Each number is 500 + 50 x the weight over the matrix's rms, rounded and kept within 0 to 999. Layers, rows and columns count from 0. Numbers have three digits each.

# layer 5 MLP down (transposed), 2048x512, rms 0.0813, rows 1001-1107, columns 64-127
515472412526524480509502506555465488558571540545549472606461481502466567536564540545479513579429603479543489430471460544532470453539526498508497543512549480506525474494399453429525465474465411
395489371445557434486493478496527545498464508486532458448469483424484441500464497515497523525430505395516520555490488588496520526471417512532493450538517536589522389486495543507531542517442464
425564543490531514489417550475536568485457423447547554511523535453539358521395403430453460528523471478533424434577486548449524517388596531518495437540566501499558511499516507517469536534470492
608496417527456461467526477561563552496408476445472490505572391505574574532546544456423450517533523555550570508570398415459455506488545599440459543562492483587473510543523544483465537434583455
440413622546473460503472554483485498454478551542512399481475456454542490498528544420504534560513471529556449508508349516424534414564445480552568585447558471545428484507374579487487499467483466
479415500439547469478514490521393501510473546442433520542465557465467420447566382469581593486572439448539555503473537537453458501534501454444484470479405365536469459471508523558444493490495487
445491472423477416469453483472525465498481526479448529544637594547581508501476505454462428535417510525525421542589471544517515546501477573540449559488541517466525375576512495517562508563540424
509442392448519474509469450421518449571430515477468493536479502537454579480392515599579435532631501482512406534513438498376437521511515487424425443510498454482457542451613541544535553533447469
482518468521506483542558494468527457573507531492510441421628503558488432439516543373540465427491481554494543600499588447544543479494550440493432486525496527495435483370487535489507561483479531
507502486509513534515622450403467550472566446518554507482492505572590535460484453544526497629553475510494537437471574575492574505574584452490559497573545568514588437558460526461558497605507526
532480598571467495421477434525412550552564575438460598456522452513513529581538444578524535516435435496504550496510569558472494593557617617458585514623508518439505522551535512566470499510538467
506463497517482515428522486449453491525526504508465550492432513513527486529525486529510541571582472555480481552443491490404499518511571445485512444438481542516461493544493480455591521478546521
437437507459483488485458506517528529455431492490497541476541553490546481463492519516489523468564493435576527540486437435516613477493487464524450479458494487479474501432563461415467445496465453
524615509518504477562418582523559576481534527439476458394482473517511502469491616565496523409529558454519490471479529490536477460505459512483554526512569441516443490582468457510442560449442424
596507484472599420479380532511596540478508502703492514515440473531507457531427487455525449533408531436494421486530543510527463496520619420571497359500468573509480527492397531412489575500408564
448500458487539632498507549574538491551413534453573532497489429453473492542480465448534544489529518489519571466488475530479489576533565550499532582514448495581587565540463583452371434474469415
462505559482552566561494520489491438520433527515523507411443527537551523468466519477486539451537486569442485503513567416544452482521526499423537450609491480489563442463450544450428560561521466
503463556461476532511523472565521513472452501536549514555434479480480491465463586571439409490473437501470541574502470530510518510454433507404474468511529502535496428513418459503544495566564367
403489533464504454484585513450534440461481437585440482533472472503517474526482600518579435444425640511518557545540476447617512496501544508525400460551513446481508517471461526462555466503525474
509492552417529500454529546489534549492520544625503528539551496555554570478547526501497446493532444409503499542453463475566515466555472407519565552451455481553608543495486516553493469481550469
558426566465585464510411487464506459571520486516483594530407413569528474453444613507522508570463444512574518492563406492395585395563501507458546535516471468477462480527544552597478540542465420
441529538680426445523557426470519472469463553512407521520448430486580450517346584484418506504460470535592589506480536487484507579495435492470548378494472539584527540619487448481575532416582475
422507480463558531546495482423497472478541564540470473531426491544550402482540632547526597458477481524540377463499602520503576594402480607446482500491497409517575556492446459472429490496557510
487549565484519514481478418455461389496542492522480476463529520581575459486507471523485583512477509473516604479537583424555608426442513504520542482489457476460502549436447448582531449529434491
498487568463547530596563504590551370503519432581492584506497473493442539433453592516460557445536523535412506550469552451462506617436554429456503467458469578469552465579502523508537458494514476
526490487533548479559506500489493492477471479412527489481511495485456540456547508587476480590507518489607464460447453548514524474538488506507477472468582475508602505535502540566458563493534456
477523542473533409489541541518511478451517593411412392472469437409570503406556408548461491469605490523499526505600466601458553576479554566505467499643496465601467497354477512458509588582534489
466549495433440537429486504538471465514516513568447518484517436472494481479468473521493522495517521527429432481464547523578518534493462546454557414503533495509519593470522507466543600565517487
517540566513385438521510648434462540546493539482538469428562293405451521515430455594568496581493451503454572517446536465617529423476471490504503377527471442471447515435490551459473494493429501
524455500523429535519543519520525511433478512495433509575538466473516624516445583540494567634524595457516520475604462538460560448455519443557520428495470423492447422575504428468482475496562494
493457540473558597482445508507547441462472470517374563571595467494519530489504495478476443471572450549498530536455518482507502501482510520545484547491501440457487389474512589516596539520414501
490555461470443507496464529544493493416495573506540478525582513482488562487462477594597499493485537487533478564494526492515495466572518462605579518515438552464446458561593578501503528568474506
467459519401505444444488449542401479562502469485516550432533526431510528613567461505520564461447456556511520551573465474516578476426497480458521513513481544576509542442542537597468546527388529
519503493494527493514445440411528484565560499483546508445460495586518525516487488521605578446466521493490477430538508428450507481515519541522520493470558572530439502459499524533573531459547534
491521429394547492452535480476439508521460525475461450485564487513525349488527623550420507552530502483519504445567463514526411447473523539510565460473515461531589502558534443487504511544457448
499534431513567598459546431490451516492581496524507524417528451498444387508534447590503451427524490532603422498560576442495398497428519463516419443551510458464547452482411532434495443535434455
469541521580511554526470543538507513590487482506431582492460491526427545534549570560534507506529450461495491533508507506495453555520511486514503510446489554480452524448548428503546438512530481
486522470523460477550568537460486421486483507547453508490491494463495570511501445534506576476494444471513449474421482494486429454472378500549653420459488491551570589596568563390502398512463459
459506496600522433624535517642488441472547567504506582449565508545465474451549512586458490495523589466450427577475441443485537409464546547497512502513516572521540588452465492535417507385567558
531427404450451504571524560477504504537506517576489507514509435492435467521486466452528553487557525431536401467472548483456450552556471548453505498392478437462459488531530521472504604505480466
530515571436546476467522518469542422505476534449499494531460473533550514575528456427438396487489594467516606480558448476518570484486566435576429525550470468478489491466519517430569416475507498
516540537500417532454476505528515524615461472468610622431544528525461585492472481469519492467551500483520452517409542466520458452427495477513495592434477433609452523499456621562563480542391479
447458545534494447452550512533562437477518488450479516468447452383439458470546403496478502490528633482574527443552483499440543479480537538570563518522513579476454485458450546500540532325592514
568531487456495515519533487463531505489537519545446503447484466560595510407503470487514519543439532472556534502455495510482592486509508494465445487502483471529612511458445405559505442519479479
519518516401471497423470438510526437502619477478554516512537605454564465531502495538504497447567459504496509482400466487508508475535477473460588518529509480500484538568436497457559437454434485
527509466572553512606587410559366507484567475423511484502519395569536434497462504484427475523584527556468490556506529445567438467522430427624517488610470464436484471490480583589520459534442474
499475544583463483509441419547590547503498526483468417499532481419538534521392532585548540501488504511452511507448493473555478557403490531465418503461437511590560531578409428550489463441482581
457455426556473463426536508554518523378600428498542329526630464472433457479528467465464407505583513546499557489559509451477413567475403438501485510588555540574566516486533454493454505456550437
491527445482405468447451530507458478476611518484449534429466507499497497447407482522532443516502433532396553467524627469494368459532505507509478530555496493568509409457426530596512507427492411
479537477600520558561523514441453472451495476455380490491554615568480493547553455520586464552539489448526461486539540480551577467582475462559470500514562448515409468524453479488456467509398617
576667538529523475532500467513526486498486534517519520488404595581533464450467469363415517527534480530434519514508487484512512568508479538485453488504468489461494566523472530537561569511551554
486518508479518509552434520512401534509390569519499473435473492495517521546556581522520474483426476498414495440550536508487396552482461570473495568606517492473547582513478534530388539443473486
547435478523425408553518501528433526546446547455517497542512467502467421466524528455464530524426504478504497493426511516511448475437510499449481493474537558500483555519516529455516540492506562
549451513514457499558435473509504478388480460536497532355514558455419491449468513439508574518411513515537519521500487422561505415535460522511487534565525583501458409566572487462558551556530503
464474490526510545538543534456501473458535505446468426543539489478462484452446419495533460503470475502481512563459558512484540464474412482518479500464438542490520538519497532522416490551476507
420404429533487451461497520492466545598496474436468478491567523545507385504482485575496503493485525409544542553584467476429429483544430574534493461436456421524569565538489542428540537516566450
546497461475482583505443556475484498530487377467484426562482557608551564533497525502432609550553630527486483464404519538544575439495498537376586519588507489452518516479474525534512525506517515
543474511448528495528505487493485435449487529467486441511473480558468544469484492542557422490540553537474574532418478535428555496460447509458476556476469590514490549528429520484458499533503590
467539397377585409460490507485530520565459551453412531533528525424579312392428503478478523561545485414435448569534539363473542523495542503549567431439524477532396494548552543499514396574456503
435519489498596521479485495577580484606492448514519522457475572547483449493478525516485521520496515506363506438448494487365496503422648546474510595509535597514461490492539503528528536497466519
583514563547517400449467575476313512525333503471548493436482546453517568506464517445394481543470485356501415519516422552469539542517445489536475472476472484548566484464615504526507512394519462
433509495441442463449471535570418528475609469521468505506607611504410494443528527491429471541487446522570530528437487548536514496474497427511482457431443520467536462559441505507582486525380494
606502548492501418572553578460460400428519456454467497459508531618573616463443495535586513439501522504522530473485566497546425568455691508513484493490534514500548535494564477553537530556493524
498530426546562475382441433559384494578540418521502494542538460505508611575408501449496498614402450579442591508500524507463487476563559389576478388473539441467561425497542462511465601606417534
521455462541552560576471490551468475543516498450463557425508427524515519494413468477521434511443575579449514518478501551534476571481395422589549477513571570576487467554469514457550526488411511
524445483556496616464488500530467493543503593522573479396432552583524538555448506502538514506521481467449559492476500426443464510484438534474496460494526534534451501531566477505472546507454521
557546437474412532552505547533534482538533511560524606477562570407515546426685500498577509497429507445474466449573519488492462541478564498514482430533584496479426591442483535570590532440420553
421500523543452515526586566563561525486367537524488479506547511392542555509543564477517496632554512487485559471478562485582549512450427504536455612517489410581513431422510575469457425533561475
427478529504475466503524499608520470497444504405535470481486448523499505601528602532593490496420479554494461512521507536463552502533476539495496568514513480586521426493549485621552463565490435
498535539510519461489532548400532479436492498570500499470527437413492594510438503489482419474532521537489435399481549416569485567504459521500529413575553521484528490444465414501543621442448591
490485501484498521568589404423528534476480478440437496545569472527558594485492449468496534567547556527509498454476504488404539464422447476475423550500564382444572411489496561433603441595507509
499535451440512518494471496557484532558538471521513457606514451554402425470489556492520526402470447578526540533447592563576429448621486442491551501424511533424509471515499509513500531458442534
485467451517571475472561527448536416470540436409535536522525590590519550515477433484518485553569540590478556473482548458386491442521530531408565446572524498419550507565541598522461501485503567
467488457528473545542541569540462498461496591507515482476452493589453485538576414482464584602476503476443511494522500426502434527580533419498516484521485477509531506482540514505474480447589517
486542459491417489448505525564534487514516550489433507462504540431566483529520434437526544556417533536508450597595512484477470454425503494626548375502544534507487450491520508477486481483521517
440524415471447437544478526455543438515513406619533525490461596582421439485462483420561485566510481431453464502433458515488538531480574536516384406549537493447455480520449500575433417525425446
493536507476498507545384529533530481462491540496501536453531545449544472430563484430438414470590493527492515502505438489490506596517461445488537531561494530456493488509416580454467465502571533
440575470496522462529487541488460421494405440458530467448586301564558500510516479538465449463595589481571549409563538485534466413547570433583381412501448430308421457511511500484448556454413525
494574536508456506569450403575467558583551461507488577467585438506437497482460445466539574505550480507476614581566504528447485394560482450465478512534564552418464456462536472486629610514532635
475512474493498453500479614509504508584526456449506455490497448526462486525566522423541294562510537434509518483588488506470454488453594470506508534489553485439548501412460440456486457530619497
496481452534505500432472574563450464513452528512607553518538442578521523442564483426459578547446487516594461518424479539526490576452510501514482500446430401514500586588499512465408417496554554
600482528488451510428435487548476498557504429467427398435522561529540574498506491454441532516485426507453556525541514467505516416476433491493397458503481460473564513515453463476523473360419483
507582601483562459449541539481552451528484405479487549537516540489522447513504472486511418525507518519391527451459546490416476464554494489515497423474555508514429569521587472492480415549585390
485458507485468426482518475453465588508424495442552488445315551549346559501541543562413450514557542435535438489536474359557530509554525486512486526548500503373455618523436520465501436327541528
494506481549442557466542585444473495526499420527476502443509476456604549495527449492403496524520461528528487485495572416477435586540573475510575495517477512488488523637496505480479487534444515
592536507585472575447464506507439470480538520478571508499434670493507518456519488380545497535562469454493537471481518588635485482605536522547533418488546610406337459483475523534478549436447469
500449521481521486479465419535533520416573473456530471551383480480556409560532537469467408464540525476476594459520509517577496453507501505545496649562567546467526552376561523499527488514473417
448483504530554462473508537522458505542465480483480510527520465535438428559463459523522529412549511420486498463475471576551454518499476539539467498430504390482466547491471521465505532595454558
481572486494488440444457580599474392443510483535475560536466528519511537543622546505548465514387553574536524459523456453435487586538586525433456516465485478556542501456405506474434529467423518
526494539596519455462421573456528494527518502457546521472323501417578516400533453510458462526452556451452588371503429469478479463493549465538489531561495465491526510508466505447545496408572530
609469462583516502437516535470518482517620469536487523542419494530483483501447508575490521506531440429475494485468518447530496449453409510521518504488414416474517534454589462529595536468541487
355518583484452499526501443483509545498359440429484462543497548454413474468511504479492493470456491448528458613484465536446533510446450483495506535515553537510464524499507560487526493472434487
488610542536428508447503387402476519475506449450498542514463539527570504536586576501496473427561508506514531490491508564569506559504495517515401504549423383574494492513523447486602513429513626
480561493497522501507554494555584521505564458516413572454503402444594416567442580530538547534502491453500558540454518397534420517529415523468427524465564483430491472478452416516574504499428461
610462512431502533459478469362429527468485505489479543487522509478534618538487460473467564435559518452392539514355562498449487542489520455479501607524579505501437453498445427526514510409528515
490547467462468460502520498409443400534524534556524502551391506417438520499492414485541510396482477586571553495551490516477544413445514391437440481443438493494472614467547484467650482423524476
544479551538469579537564506545451520546483471509521485570465422481503502507552438516536483481503471556493535488480571452379387518500489496460530521527435476544441556354551481559491523560518484
478470524397441513384641504387501477592429607467479610492501407489491493573569457499475558456449473504502485452545505446538499480473495534443464527487409559392523505519550594516456462586463505
537522456488397489481479512530380425568552518545494435555611446434392534521489449438542462512561475537466435468473479495556597471459529438579483579445595463530575579496481527534432374497436443
537501524435480520580566492483450485581498537385432542496520476514521617516478486399492465500401553521469522472502551480516467536523520500544522491430405519501521511500443505515541425501511573
543547415460506476527514578504525530385513468604480513524483492508532441402438499500548501559520496508488499515504429580490537482604472463466485518472489544516492542398551512519435516427449479
517551550433479493453548444556489522489457512436552535490597504508488493514465493443499439501414479524557578474507508488472575541499415493557494509454506524505460501547447464500458465511545448
526563655398540512524462439527498483624483437573464534472428506503430525540478527477455472501428595535641487461583575507501364492526454656559507476528617580545499525505506542510600493444488552
452448611592500462602557409419460475417530636431492621497424530479492479409499502485583406508530399555511542435447475597481524594544454497426504533486441425494408441478516510454504585503481447
515446466562447604547405487489455515469566517486446491560413529467476569562407492391523533419499526541497493485466511468406579435514468434492491484457548555534482527444456415496515587400543455
592518463476418518496604448455600494521531510547475479383510450501487495561490468488484509405491415505500479556603599468474540612636510514457439498467628441511492590502414481495536488516471505
608585383580440485419574502461571435500639535523448452432415512551535519463478469553523627546529548513410504566406540533631619479395481471436498569452478447528461539494483498471419494542532558
# layer 5 MLP up, 2048x512, rms 0.0819, rows 1002-1108, columns 64-127
517592439536491569503514458487566428544515427525418454464550495555504547524440509558601588481487458425474544517524463481450455542594455482547566510464541517531528499511505487558498560339499546
627437496447446505468452342540511427434533532625581463456573505563559524511403581460533411535580449600527518505565525647488508543529462478497487592490502502569478536538479500620504453510477552
556523494539401565591612465555446591437523611454443533539473492527594427534540517417394511402390492491568495491420535540487465559520528559607604481498503445578471444454464586471430484559494447
427493609460484468454432472466486601488541512488494478468624560557493548526497463486470352528554517530512568468518573476538546513460373503565547550471524554563475537474467468549563547611453535
437516497525491475508550521488479512487497544486478485525617502542467549472577506490535573422459580437555473559488447585489411562513457486585487360503559388500550551527550671475431445525428444
497463432485549507558456532531357543543479608509462487475551460500534568549520517466532485380471489516516529505419554460498560499444519520414574430512570486507485545493434455509475438441413459
566467499536532560506434494482580439494520441595509506520491549480550513551455484485496472577463530517459435437447454455453529521488494508516421487485394424577523522477530384520543578505515457
550370424480508559503479592481455502529447482531479500462532519539516456502461516557569468464451373456412512527446487509464491565469558582437566537528506432622473495436500502508475558503525507
550437514462611535441545475432532602529539510565555476497526492448455495449496587532463488520547493422602539529479542480513561415466481536563523490589565609471537530445536514449506522489473454
544594506545503477484507560523505466499460494450499562489529535456498538530437511522625454513492482434417460315572538454428461514497477483494507465440477493463448567451531405520483521565557487
482393425492493559449537521434486527535488451481450543568462554512479512448476448598523456573504529581431435571522481489386525471500595529558500523524407405528497468561393569452574535488449504
541555445522507463545568480528447507455523478534536512540534457535539463513531487569329489481488449394552449543450513478569492438490438429469450428466500470513512352469536507480398606505515405
392567500595400618505500578563525588569509539571652441419460432425486474465501468482491507442481510477504524345521449410482462541517604547565523490480452512564446448502526518420410468445425556
414530516477482387498544585499500485517501480657413512446489568439499480517488443442508533487471508559425587569487430520537570519463568403455632477569423494421551515486362589551499471604524464
485415496472598558457524531475473471474475556477466488492484493396522420514476568496459417486556533455498570440545441452382455474475393500470593577523508504474471505472558531441481439581433494
504513557440528402535502468516473489555557443431554469509407466468424536493470468537534469490435460439461585520415466494435573460515517534653524456457462543476564513555474568497527520520554433
450487485531536522511623473519426515394534600591571514425464512498430472569535478512621525503544514339588477585363475529444598429537458522440501574503512482528544455570469536486475508564460492
507448512320526502519491537460407543483504505589448474502499542470512447550557532538466439473465487473562499555530447545507476566434383466555485518520548518506520516421492516389521460454498480
497522505510506524456600474554588582440544504598549545539432564538592476474555564401583490525414555515444588486459528516534449471483511492493526511601421620548560445552461465544497494510491478
515491494536504542455486538573486584534590473452478501487482433460550523491509484544603566570524555554493418436543481482536481566493627544442563560600482491454487552516526456563544465455557527
641538533570624569553584544492454586556558481528520477527468476501565458598475530493595464480446494571470433549434396520431472489579531433392587369589571599522539562484627542447501507511492551
603511575467586510399447437515435537423562508574453543491401564446443404522523481489617475534416576459529535571483400439505597468466586437538532560390473533675525507564463570489506516402528614
517594540545471581496457497486497535584499537515452499486640535444505495446456536555464467529500532567523404471485516555440498478460486482420478516687499481550419577439440565483566487552560456
692539545413579565636493425571485526480411482423395605443502527451434510365562488539451488501550564565591540429501426485528556516513501435468592475543546563585572462681480596458504457484538516
530491497504539509550489508486446453447473577582537406499505668548490465476494449474483503634534536497537534485490571489557506529527485544521537468513482459579520524457474531513468475468504464
483594567436606481500450522504529546493540495576431474530550558489495506474460662502529453314550495404477494499524522534454502526453482624568453477549538503495494507454466492513508368505594384
540552399437414491440495481498390499435506569547446601416544565410467472544505546429469437473430519501510465510434444518456509536555477457508501488477533429567535581540529462480557513530461555
445562465456453513628448514516413535452469593464505400499479461428520519539467424486470497440430511452519460448504517496510587577534556517564579557529456507419468562488522421517477515513422515
612441531391474538477467522487488477554508492505527520499455412544468522520401543569560531496493520563478548511574416459495510404489588501414515404468431472449482509663501629533513431560454436
470534517433535453473485519438472425484447476592512463473544460539476412465530577507483527534567493460599472448496444549531564471563440598486558521407497440495514546479594533553558578554442515
490447576414569493427416524482568509521522506496484467558517466533546517551502432493508470524480570564464533458508482458421501396491587543517533513462444501577456588590498470550563571468491514
484419553497494465504508497537475550514517477375463544494495460514512587588501488492477435351559436550513480490603472470443480455441506473620421517664435594488514450571506595465578485496552498
610564495432457533598466534397459541546457468481481470515427441522492508493499542442552510412470513544482515524514495541468581496572449573486555527498558500504401490378550486494553430567535566
516499550490500461481446464433403507494519489507471451449494485537422493519441404431577523435487520551382515489467494535500542439598513537451439474553479467519429506419463501509548512521418518
572436466529479480460478434498503493532405505461489505433420520578501435449548484518464385493493474448552464599454521486475509482455469499500492557546486510512471520459423537464466496514486557
461467527524489548459500499564535518485465585500501529457539460468423516482543469480528406459503452441454485480532554548476487477512504476537541558490522510614464523493428506543478501438487552
537468430505498591464523421547519575560500460531501552468575464450484488505522486581473491483517485453538498451485548560516473467434477530464539601519468559584447484587521511538436485559472505
525502472481567493393549516478525462445520585488557503512538455509548540535580552515415455447501498560520566500507512547475511494527503502476541456493424499513482407568576427548472459493515382
443447498449553531500584496480538569493567537435541487561550500490534504523574442453523535529459505555546364539536485445479495550518558441548465487455548522500500476516418514471418472510468581
522446549476485509517524464564494469513535574521544485633484484487539512467500415426445490496461494468481520407460452540443564523543498615432477513459472558452490412472381491548433491461478499
621501490486538513498557507490529587483417540488474553482519498399538541577463504509540421599442525451459526535491560599441530578529511401442487494610515541529446504476498483604486492480492563
450510454553475446545471471559509489327493471524501408475516393481463468527493465630454534515484506551520451468481432558483529553421476519468452514478519571576573489465528461728500549541577510
583564715475491473457499534510518498415509480522505433507483537473447446521483657628485530501457449439454542528545462541499488496485441550522551366497533422465475435497479506485558473474499495
539571526501529445610527468485492499457442519489485461498491459506549556445508488396541545521444491522512498487497476563487571545490515569560460455548511523415473493475469486547528485401541555
488568493490599573478531435465430509577466486494542516502560557518547500537485489534527566519515598485431501531497440485454479530456505541512492457530364511467497493474556549504544492586452526
469535423487560559431504543465386504589486530539531475493530552415393576483457515551500527471432536546467567585358558572529556585540451534586433478495501497503437498553470555458547378597549483
461534394406514494463597464530482457430512511407412468502453507451448595495447582543554504530543528606469512537464516597464443492596466426578489556546476464593520500464466474434437523488448487
477503499426477436416493582528555576480441485511441516462510520482372594504557395528570488523487501470475471467555636477510445592507510500595466433562593392516521506532506507618424439548420555
453556498546403562490399469492526486540480519427506497518455571462422447489506438523548484454538547541498465560518531578474393455432574548396440506560579463441496531467457414496464493531508509
438521461490437532506472413472496548425547515540501448526469465520495513536642553395493491523452566425633392468469511559592484586572514492549505493545523535411491541575491576494477512497465543
498521491498525472451415558461522517473533430555518481527501439482548442484518509453501516573503471515540510444555541556480442516491457553443485463515480538567491538489485519505514521533507488
465479497548481482534479537473518399436415531542513529488466463448458459477540511460410535547515467536464426532514520446537508440556521483494517537515581478475551518555442534513518538440508475
624518456556474434542521487460479546432513637463502409434407550408491443565433470506366509556489467407525493510520526605512521487566537485482441495508435502541460579588539582556523533524500485
521413528532547558446571460508510426465467524423433436428540487534421512499531493505536524514581571464350602405533444506456433555513499514530526424540557532441586512530433552555503495471524487
517580599473480529431448432535524574492529540476481496542481541528511527478507491536474531418453491429479572579492514553510490450482488481570527548522546547516489512499513456385480587469487551
515558496515534523509468468575445510455505533463459515516476553500552476506531429528508550488514404509499497546411506539477564478523512425512535518540393514479461430499565553466529508503414574
462551485497421483467465544509524521539483475494551557502501503487522431504536457415461500540493422428572460555529533557570535497490618556469502445437517446539503485484581476485534549470545505
540510520549446530499469463644485520566515517439412511449523525432506442441590527297562536528522494543525571492438503400527516482409515519455565474481476474502530419437492531590473447526506558
526457495509533377494549448492505621484453539494526476488485510508486543462481561470587478479456591466415498527430442470505497554429492488465498511553399539572406501449570513541478547447462515
377447556448512574591589456478424578393488516486493521537454590433567520572580506535398408522568482487476473444528466603605514530454512570458565527618485518543447499559577483573439467511499452
500382610443487441466540450520438531421456566430468476560491582513523507559480506519484457470505556503523558583486473617409446574493492452573568410505509446412387571521574496512475473546445537
498501421529556510416495484421539519524460477584524599494550455576532463380465533522487542429499615507527541456473520549504490484358497470453551533536507514603508464466539507541430492420493447
534655607551501575520513498573449510459448492523601569491499439580527539494385558382478443564568504497486422526432601543523487508455471548391561589543546485483517534509565515485531543511514509
533499539423499533507460549551490586462568543414527526444430445540580422562471505555498481521446455490552544400499461553488491508430600495582512409473545544593491413578488488429477449491458574
482505549440580515499454510582457513570516505463560545513506542394467535540524469507427430508497500428463458492511460510541546576542475522543580523544383516647570491539494569499433517492453494
650555429442636508513485453517550437525497478541583440455517485421486527437459463500471440372564507553483484557442529419409521509495516515567492550486606482458509498374481437437613561486437539
542486492577572496504468500617467493482458511494481503443521584540531492478524493476484544493518523545519559483465468564458438573472484538492536529484570515538496500439556542561484574580477413
449538565455531475503557531532485511430443443499545400536505490586537465464468533569535542495536526495466499443462491456510466513524497551532478529508474472544475565467421462510430515557393450
507508459540596599597459479447513503511587461547534449496465484415477511519546417495589481453551476406533497466530475564545414517453597514559437548544511516549526546444567473573578462491483513
512463466541367620512442478505447512476579511449537508523550509522537588445518492399533468552519493574509377389498492515526470424551593493434537494515519502531503490452599436455499563471506465
512494445407502547498568431419487402386450520467476564473469523488478433443548535548427530429482638555423526482431437529443460532514610506488495498590505571599423448393513494450521470493456510
464478387528446533424518509632467500490439503507483470551446487431568522432509532444490493445515602508453568530466480522496476554520464531469517443576457518490442405541522501540474522515495602
492525564457546450530415460515536534493457478539570496558522536529472524579516510525510448546497458556488546513407475537445492539467572582514473514498513497543481479419557529476530481541462443
608470518503468577527548488493546506600501546462468466502564456419530504523498480471535587449502420445520506508521493483571480507476542405456452384486529603519491547527448455584447533512417491
506465493539508383579543519403467549527544512506479435371483528506532569525457492415534502497384508483589382582429446501438421608434586637523532474483541525494480498507474470481529476516501569
486459458491572501416545564528546514465552433446434489569540456466440399534537459501600503484496515510539537461555520497493449457488452504438481495483511476522458470509553413536507518472484426
525396418522605450501527565564559478415491518473450455384493480476464515377577550474389544511513467481503587473493550509512498482466486542485517527496385530519479381431545512478525501509511546
485538533475540482436488517524482535433505432504472512475523546411521519395532480526415443371493503532558569494510564622490506536567527469486493552476537441597469480482534496569551467541521506
508415488478545480566492586476464461566503575584465491445445475493449428529494558526511579534490548436463427496463527485500508542457558526512546529448477518411537542489524470445484592397505508
508436504528517574448564440438557543474521468453636487471508543513561563489492568558526480416608503532457520465516437567483493522447540496526559508443529591565549497512594455432421511527534461
493476510403640461595508551545556545516579466433415509437358410477476551479489528499468400385513457521460514525467527564476433550473460449532416466523546477491529471446588450531590517519551457
555571579488493422531497502449520443507528514408534467481520572549454473571477480611496582474406520497504436533459480427546478553438484424437497432528535497493549495457494486552515451657429435
471433524455534472483474623444494496539512421432474500391474514509458431436561447513497517515525563472427447423557511498453490493470455478525516432535604495475533523454511445468384587496476490
575442557484345534444471525436476451492534464486551557510518549451534511562489587564492397522543449461518485443433433395513524511544495461535566480458499439546546486560564537503558509430541474
474544531563478492467422517556573404517394467493540484438490550515512438508510547509459542437507506386476514578519522571446414396549599404520546347438601543610542541468463544506525491571500361
617463461557409484626565521537508515394547577519480506450402519482447441470493510448533488472531510614475491497549524478479504528492537406459656504435480445485542479393599437552533529484491555
480499441524568485455507580456514506433499531529490508583546474475409520576519537438458530440416554537561533486478566521493522576523441472542480492580448458615468515444580557587493528628477510
433482563435407460584488464482460544406552626489315484352538516389512553559638587644493479487436475573498464504474520482486468473465483590493474519499543567478476474526509517500506496532471565
463566470460475516500499530506453544478442470479536411521489488528407507532505592535520609419573445536391509433378541454542562534443472470554457530433412464530505558610471530549523492489546508
458498562473523490492389386475479634443478458530459465476528528450529506422548426491639481508480444544481442544398440542491513520556367527638446482478396502525555471470544443498548555425556467
460503502583543561547515504560567548460459479488509496392510554571489440552511501556612506457516448464520529487399464481569495429553558503512485517477507528521422597513538498487532524541508541
509505512520473461473552530397451442472459486420493569463474555550393456447542464558500527551445495620495605550565455556445534579549567484434499371478493486655545511550451432498523573388434520
524458498602471576450543487511472536547440467488482501472504469535566453545496508452529532533492478476505502545558520447494555383521464511548558576502520508478458466609463509461460569566446490
432475519490503524481439471482486523545400477548464617593492531549516493492508379457434463590528436540502526573564468408440504479507549601458468500425580471462544415549460482573485410424483453
520531394542501606400484493451479468509522536551523530430508498529538438493390614542528534553535542398462556560599520553588543527519479521474452647526537530485555556468483494483498471444518451
513513481535461459556420515515544489534504447451479498495583611461472537521532516538484443487437511405537442484557438490576437541530550450547485474455437488552522472460530575523544480464509410
485536480456540462473432516441473467523436470549491486460572506454396524496461526520384503608474515530487420448486553457471424450513510552445551467523424516479545419532497510561499464430495620
494475544470503532478406500532492540474495604471492501420464500427565529589577482444502484571498438487548529465462501600510436560521464443407418578526497561501511438538449486466504425479525510
462493540541540566533487468557481430466530563520532463602477552478482471403437506454568466612476523446503505447519401541434508648573504484550520503485612487488460566467545579554515391446477524
483503443427404498478520440496523528482472447498480520462416561632523514557499484529505497457529629527539446459599500473374562513571504435457506502552496549531460526583568576477499493431471517
481483469585545509534459513467488441535492462552425502496510434487495505487463550536529523488552545509473494554510523527542349472464604499503471540542516494462565487475522535461451507534475511
500479462456375502477490492478407475516443529554506448602426431552430567577429560460449526487494491551549493454583522513535483521482391520538523570558447466507383487439609508548492488457459482
428517556481433457493513526487464564482502489463497453492504442465528510455455494547578576574573459426478422538494465553367545502527503521446469515465569510553503324500518487500511529516433443
542449540595528507488527468469451442512364564539478598465506474505522497471388441584476633515506548435468488426481448530464585532564453501442548489499439460473444555506534572494429534507544525
525502508546553470505465520487525598478569542506565463589554514495508545556523507528517491437530479382387487528467401556485533479542569509508419495502507490655533464613473459528511513396478441
607485462557480501536459604508449519413407434475512505439421488588446552570546499520558486553563544485485554539372505412586525411455516538476524387492425481558510470465458483368477481542457502
536399570297560519391564502536576510489489499440457429546563615527379490547619516373554495494480609521555499482526537537369447401506484476480550472511562458454491540584543469481529522480567499